Weights of a small GPT-style language model, trained from scratch on English Wikipedia: 6 heads of 64 (1 for keys and values), vocabulary 32768.
Each number is 500 + 25 x the weight over the matrix's rms, rounded and kept within 0 to 999. Layers, rows and columns count from 0. Numbers have three digits each.

# layer 8 attention query, 384x384, rms 0.0817, rows 11-20,75-83,139-147,202-211,266-275,330-339, columns 288-383
517494530510495515532468474482483515431527540506525549487444458477500495455498558523530507520539475556490505516532536503496542472468479470493464478469560489458470540567548564507443482516507487498482506494479504506475506539519533501453519487511496500461507471553490515491508499519472478505
516545487423489500473505502466529456530519507482484525528480485515489513524504521530517489506477549482462503509511457534498507488520533480508518471550489495501512511506466512524535491497490493464538503517498519499477470481493513532513500504541520502495524504479508525484496502525524485531
504515524558523488501456507517435488479485549512492552502506467491498510451442498484514496466517495532500475459507540473459482569514494517486532475518514453507412480501505519469486519527532535509503546485473492518510499492535482510548491490476481514466493490485494484500522466496472503547
483469474503484523518519474506522477501501485492488456457507494505443505488472487508473526521461493499460512481470515505484460489525472523523504493520481498516511575457478508479498541475498515519539436514490493551514494473469504483521531526549494457523525547468531504483502510527499521493
494533566501526495478497506526507468520506513463520476517526514492475577495486519486501500457457488483494543465488495526466488499474496476506541495490470544484536540503513530458468507450532507511469541530475529559530540445492480492495492543477526509517510517501529486476478452511518502508
477452507547498500478495519434491512536483538498504465488507552508473531501511461562461511463485482485493459487469549493474520503500500503466467487514478508513491494530495459552478535499484519487498493499539489496479507502466528529480501508495466486511481461509497497495521543491502539466
484511499523460468517540468515477503535478484522508519486528503483457546485490453476451497512467502513532483516482516518490485494468500450487530547473506534491499473506484515492479540445546519512466515530536498522498511458465490480520485521506494559507471494536495483495507563454482543524
508550533491461480536460494500522481514502547457508467495521494466479470512543516476499499459457526495486535519475471530484513484481488530524516525473490490491527531432498459470517512509504533479435461553459487489473502457562514474476516484447457483489520509459516466489479463498478478521
476529529478499526522496515521536464534504547472541504503510536486476481474477491511504497478486452539520541483475524468511476549519513543553489531496484475490509528501497492485486513549524492526486492492535466519524515470465509473532496516473519473483494457535496463540473468487503521472
555485506454499472459479511494507494502527541489511453473477533501511506511504514484516523489515453528533536451536466486532492522520492503494468451528541540502498486477543515429506472484549487525514516502499519485498504496459479505500494499481489499513500479531500518517478498509507478508
526464472463489481468477498498489514486507529488491513504512494508521505494505503498495502520505497523456493545503516471504522494512508514506478536534528490505482463488503505519522516507514491446505517499533514473468529515491519471513478546493490505478515464443500515516531480463503475486
496530484459521466532488508469512499554462478516514536503492524499469477521461531475534478475506528503499499536518476497497524485543522489501505485513482479480457499524485454530461531507513472517526551466469503536477468458467480519499525492485535536479464463497532527493455514518531504548
484529501572517519497421508527444443481475501473470515468528429553518510460493521535493513467531523517479468522419515480466464542511541544463532531532519480561475486496520517401526501540525538474496506474519523484492463483548458500545504501507438492480525499473498509538523519493501510517
484533516468524476514549504489563468478511504545462521498501518481469454516493509485516530542528492552490485601502506477506512508525485514526477524521494464506502503495481483510502541494472503494476476494430513472511516509507500508476549563534506507498493538478545498456515544500533494512
524543553488504508467520530508501511477525500505518488490478511500516502467489549476539492463463477533525517475490472511487513515476506491485510515488514549470547514489522524498511458525501477522461529539511483482503509476522492477467474551493527481538555489491490541539486504542482518484
524461449507497476519484506504478529536425495481534485500530540491508551528514472512436458473493485503524502490486513437490497525469535528506493483489478468493459533479495482520430563474503488486539494505533481474515510469499512515483444521467504517521516463493508497485515474486542492463
478483528539507455541500501497527500524486518502485489461524522528505590464462507455459522464523466513542496507461554445494516556513482479509495526425492471486493500523471510499507583526481488561457480496550525517541518468498473535521494505483516537499451478520487505500473538458455537524
490477523508488521526475503504479492487517501522490509523518488499463450495545498511493501460520499463528496497533494507518478524500442527523508514514477490476516493486519463452501511472509538500455480472489502487503461526507494489520540508487484472491464488463528517493493466492511516500
527492503498504530537536526459523463504496541470511504501460549460503446441498535503486511510529467530503512475532556474527509491501539510539460504547462481501492487501535488454505513516523498537492490486541454463504546491478505497500433575468499485509461467486514515523489513514570519470
418503499487478512477528466503515522460473502506513526481483485452485522499537448506475511526508548504516450498513525516538482426463492496470456486477523510528494473461574512514461510474548480519482521538492517490457485491482485463510491542516480452482499515580502499477495498468468535515
526508454432523521497502544502504486540498478477516504556492526505495499534508551553476493546497497439512565498495445511487496469509497470544518521506460494474524502486472498564511479426496502463571475505544496487463492465516470529490499522498516500509489495506501532472501481543524495518
488552475558497506456449517525435480474476508482531509501564457545528524453432463507497473453526515500475474520493491459460502549509531548471522505561505443559396446520522534406505504582554548476510555469471551502487466471502462507565517446467430505486508490484457496534506504479497519517
479484510450476489501520528541528492476526472530516464505468540488502523508500497519490553536475507510503541532477513515491494517514485545534460512510483493474518539520472525522505520505490483498514492508519478474482492487513558501531479499527531483491529527465526459486503501521518483468
526499535506521480498514504499544455506554533558513460529498493502495522500522537493494544494458479507521528483485519512474497501515489505493556563485509516495576511488513533501513505556493448494453488522530503510484505472501534480471462525459545510484530533493507493567487487517508525450
503439524495467477499507496444531517523511492512480486485473521441534476536511473506493497487503503502480470451448549469509546492516485521491500510500436508493523540480512458573506524530520516508488456528576450485504546498456532523455496528498457506495495507500524495544504497453462509459
523512517559469466513484526506456476539544507503507470461485494479516523486474548483520510481527470475500541462477499478485472513484504507504534530509486503447512469499458547493475533485498484509513496505528516465482488461502529544535532523475484489515506483518503504522487535451527498523
495525532526486501520494517520476508485515506496527544490484493489526489502551507528476496509497522513473561464517501480500465548483489463553508525475537498515499470444519482522528504494480542470488485536524507511512508502532485468524505480469492471483476477489535481456466454504490520560
482493553502496523482501539542530518507503584460542475473509500523492480481529514484498463497513462523532525520538529508508506518504489529543473465536469464498499534518482479482480521481534502517469492482514472497535505496525480490525502490511509497479487442507494475527498533490532514500
513455492531549464494479487530485469481508541520513488498509498545527545480475477474462484493492543464475479509474505477467506563521515578471502538495505546520475447493492497471520521488503488483505475523556499518497495557511487487539529512525477460513507504473474514476513461488482513485
499507525503433511501506472492508478443517506476471457522486503459514539489504527527468525520516518501494500490522502476502494491502482491495451506499545538492483458520531537500460534513493530453512526471510530509521500486507495511453525487515477478503477493481473505472539515505517487484
497524457421526467512489522467505489553510473515528500515503558466482440529518556494541498514462501487498533500562494491525540478474514465522501509531481491484499489495456491546493495498498474507517522485493480445493501484513478489536485483410539519510505487475504509545462528517528506528
492506511585474495490447525521444453486490496524501506499506454547479526467479489527471494446497509511496480501489491494488478499494516541507516480534501488562447479508524539467490517478539570450498518463493553503520491524532468505537513518513439524475519487500487505466528471475508521530
519550496474511512504481510498524467509559497535491517516471516479502439488530550479525528496476479505449523539474506485504498487497473469520544532510466515476547540455457456525457522526528475491482513505512528486505508502501491475504552523469531501512497569524479455529491537495587488499
532503554491513484494512526498507463477485532513514482502511486525525516500468539508495502494472507514472544427479562497469491519496487478511523503487485521489532494505511495480524503480499479515490526518520492472515536464506485507487489548465567482495490507462505490552466538509502505503
504485464497486464526517472548552519523439488496522456473505522486522458495490472515470480455483484499524497487479520470482505532494516501543478490455472501492490521476464506527489535474474514558493502496516440503507521492494501461482448517463511451484498455485516499501539496475494496466
487505462512505488484478513467461495522505512506471489483530521511463518494502495515486507496498472503518530489542488509500453494546499483517503513477474493486488498511476520456475548492483523501480514499520524509532522470495510498517488509493511489493483507521493502524491508467502542492
505492484494522475565521474493507529485476489519462504463517486441517492490509521518514493490520461499524562489471464532484459476456504508544507532543500495509501530467521514448530496509471542464489498485535501483465470455532496482466501530487459467509504490480521524526520469511541501510
513466507521486526511499514525514511503491548510509518492468527487512487458452518475468530498470481525520501506544541475536498544521479503487496464530515510499503511511487470534504511497483517543532479467503435519511495494507530506523500536538522465498511515454534508515502540494551496493
491471494506520505501501518500505497522497497517515500525475487514469488463522502520494523519494484470497488500497514499496495534505486531506503498487495503510487505519491504502497527511475508497518518505524496459523502518491498484526487493532482482497502486514504501495478498500507476494
490540491526474521450505452510512525474503525507519502528510514489495496465531511508440476482494481498478451485535519475511515467517484472491477527475542522523481501499524510503419505496486511499491544518509506491452519490499491524507516499500490496478495494551481497495488509494460529475
540539497480529489508489557477493493560521475506507500479481501483484471558502531518522498527497512475532518505489479529502518491510524490487521469509459484480486449500478525550502516483517494498572539478497501500504461488478507522518502444462538526509487492502526526518481486501501494519
507511510588516528482450493527444467479477513512523495475500444557516517468494494497497503455513481469481473508455541471488465523473522498486504508509515503519460511476523517403498497541526543528473508469505537516507472497535463512547491524491464481482512500515506471529498495500492552505
493524511468513495570531521523481498483524463492479463476508497463487444563507528452544579575492484556483560556474500492534500478495473542560457482542515469496542536479432531559461533474501430457491452477555530490503465490485522488513515527509515457469484601438524472512483560551591469473
533503563466508500499534516531555462479511531499519490469482506493522525473483533486520521458474493519527548455462530444477475506496528483487531507471517570514573523509514565518514477508519465555515525540548482494513529479514495446478444538495556505518535508459521537523485499537498484493
508464523518471508505493497485495485520503481456527499488542547489541511558551494518436496449444521490473465459492481518460496519481518524506530579484453486521538529421511503485460572509477488523459517542537448458467498416497516491474457564451489488474547462479497469553564522470482552467
517525549502503477552499539472543484557604514546487450457493548499509532490493528494491567493574481457581510441469515473478512516526494468489531576491474449442531504520466535553495501500485469545464465448555489467504496434516545556512498500494504532546493508530468524514483557443534486507
498502508545540512527504541475435469501518488535517543499527452512479478562574503562525533482469532425550535562433447518449492501488453504538535557493501444499501462423531457425584474491542550483393454487504496515470441493552447428485497495486451417517462480467533553456502470513512544558
504470527515508539549510573505540520512457561421526484481475533502521472427476486498461480498514486536518510496573577498516448523520486504539419492519440477468502513552498496474492509521549487517518463505496503515580528527445513478535484559483570421510518442506500487552453536481528521460
494487503504516464514465522488490474490518519507495484496509478498497497462479500522558510492530486512478471509483517457519511553505495550519496468503517508511458519504489462487459505526517532516507509470456487527459505524501490533527513524505477470497498481472498488501481452480528507513
421500505486527526489516501519500489533543498494513490475492455491497519503509480513496501515515506482478486474430529499530501506531495521507461491468488521475524491485505495512510512486493488479506485503540495497493499471469488513509505525496478446504501498528505476504483455459486533466
508504520499488510488511495535527512535502507531508521546525565477485535544489527525500503507467481444530508508486491505495490496455458458486536491505532489482542519493489508506502502504511459496477439484481466472477509461484513509495468537452550538504505483489451504505475487481461488486
488532465550503539469461516535428460452507503476500494470546431554451485478518477539489489466542551509476437532508494475488478565565496569475483483583485455555396475523518481453525539520543602443495582465498575502447476497533459511585528457505421516482479502465519494471517485493551500569
500486478484522482463503487512505486488491529518487480474524539478538499490470490477465556498500533493484525524507534450480496521530485523484517484528511508521501473503479493507498498544502500533516486465529480478510510524529495498482516494508487504505500537470516487515512514518525469514
521501557520490488472460489490510485487509514503523520480508523498483507505496530497519530517468487499491500463506528513486513487503461500471540510479546534522525478496527524486514514503516462492501527523490492466512526496501486484448487496464516523529500497502465512516497474501452493474
503486493518505482479472483509511489518490521478507499477469501506518479490517511494502496469493468497510516481510527459506545504481515532517510482501465498502468529482500523475486536481525484483547503505519488494503509463517498510513493513502498480485508483498517491507505474511502482486
509537496493521480501510504511499530523520501483515492518494519465508457511491489494512503542507486515513503488502501518482517515479478496499507488483488508477519500497489486501501490508472492503500534470507506492471493479510523531501499512466508473492511530460468502516499514465478494469
507533514498453520512472475479472454489491487499534466487501498473546497482534511475500514509466490529508566493489464501524507475460513496515538557518497508467519448514513468528489502486468479516470489498495489518520529523479526482489540525492473499511494508472511502503489522505507500519
513526508495474510504495543504516487492515485495497487511451514518462523496497513479514509507504508508471501498525538490507483548500489494520497479510474457486484514514495490493500529510542503494511480510495501474542500521501524516525518480508509509476477535521521475494494514515517500497
# layer 8 attention key, 64x384, rms 0.0694, rows 10-19, columns 288-383
520513496510505525496524480494489501479475518477500507485494506485532475467460504518518472512508557505493524475529543523538540518525492532489499493532478501485477507508479517503473512489545538509525512515534487490479490504453523469479542491540479517522515490481520509502540505504545460491
508525529523523494500485512503491510478511519502491510483535481552555493511528481472512510500502495505491482519423488472480491484535489515496487523499514494518527518486532529431532463520500493516504486493524492492472474509521491483516514518547482456480489529476472507525474480505467514465
508470469529492516489471456504491485509487506530509518501499487508497547508494490483457512483495478500496494493517500490478530496473515483508507489479518499495616496489528492498494510541512481474475489506496500507500476482507511543492512523472534523523523528468500472509501497481499497520
504526503506491502501506510498511509501524517480483488498490480472505473491484517500524501521516469522492501515496478497504480495509495535464486508526501523498395495494513522508466476495510510498516538508504474523471500502490484502468521487514472483492512519511507499503481486508492498490
490455524510519490483516486530528483479547491517474520486495522462501493524465507462480517496474504506490547504502503478505509497469467518497483482497461453477617529497485468495509513475465464503487492485477512547505486517481509541492543549500509462524498472452556455493483524482550489525
449488509493465517461463496500499471509502477507517534496534540497488515483492474483505499480449495505492511505529538495491503535532483500526509470494484473472574490531536486525514552485491496570465514513472498492520535516518510506541461521498526509487482464503501497473502505500473493536
465470514488501481543488503485487536505506466515531516528516488464561493493524496540489466461490457528494508470550501499486507491505499515521475481488513460510507492533530513506500546466480498518495496470506501430513486474515508498469501487473459480497513454463516547492522442525484471526
487491524523507544517478471515496505463470522513490505482519532548495524526467482504493494446526468494535508552562541501490531588528490471512517490519533473482530493511418505480501562484515503544417575505478532438488504467483490531582549509519472493519491478501506547490433488474514547527
497456481503471475533466479462497472495458427523515502496514488542482493495521516476476489502495554468512593493482495471426422492496482468525504501461507484569526473515539475497525508535483554500509522451475514451516498484527490482490527479490455491508457503468466535486503474489565518503
524482446493523522538505488477510476517481550456543477494495525498513449495490471515506553460477477526482535550529550503499477470504452491474524480517475466525473481492505469481541485498530444489514466499536453471511492512510494511518448557447511446482461461465514478504447567504513457438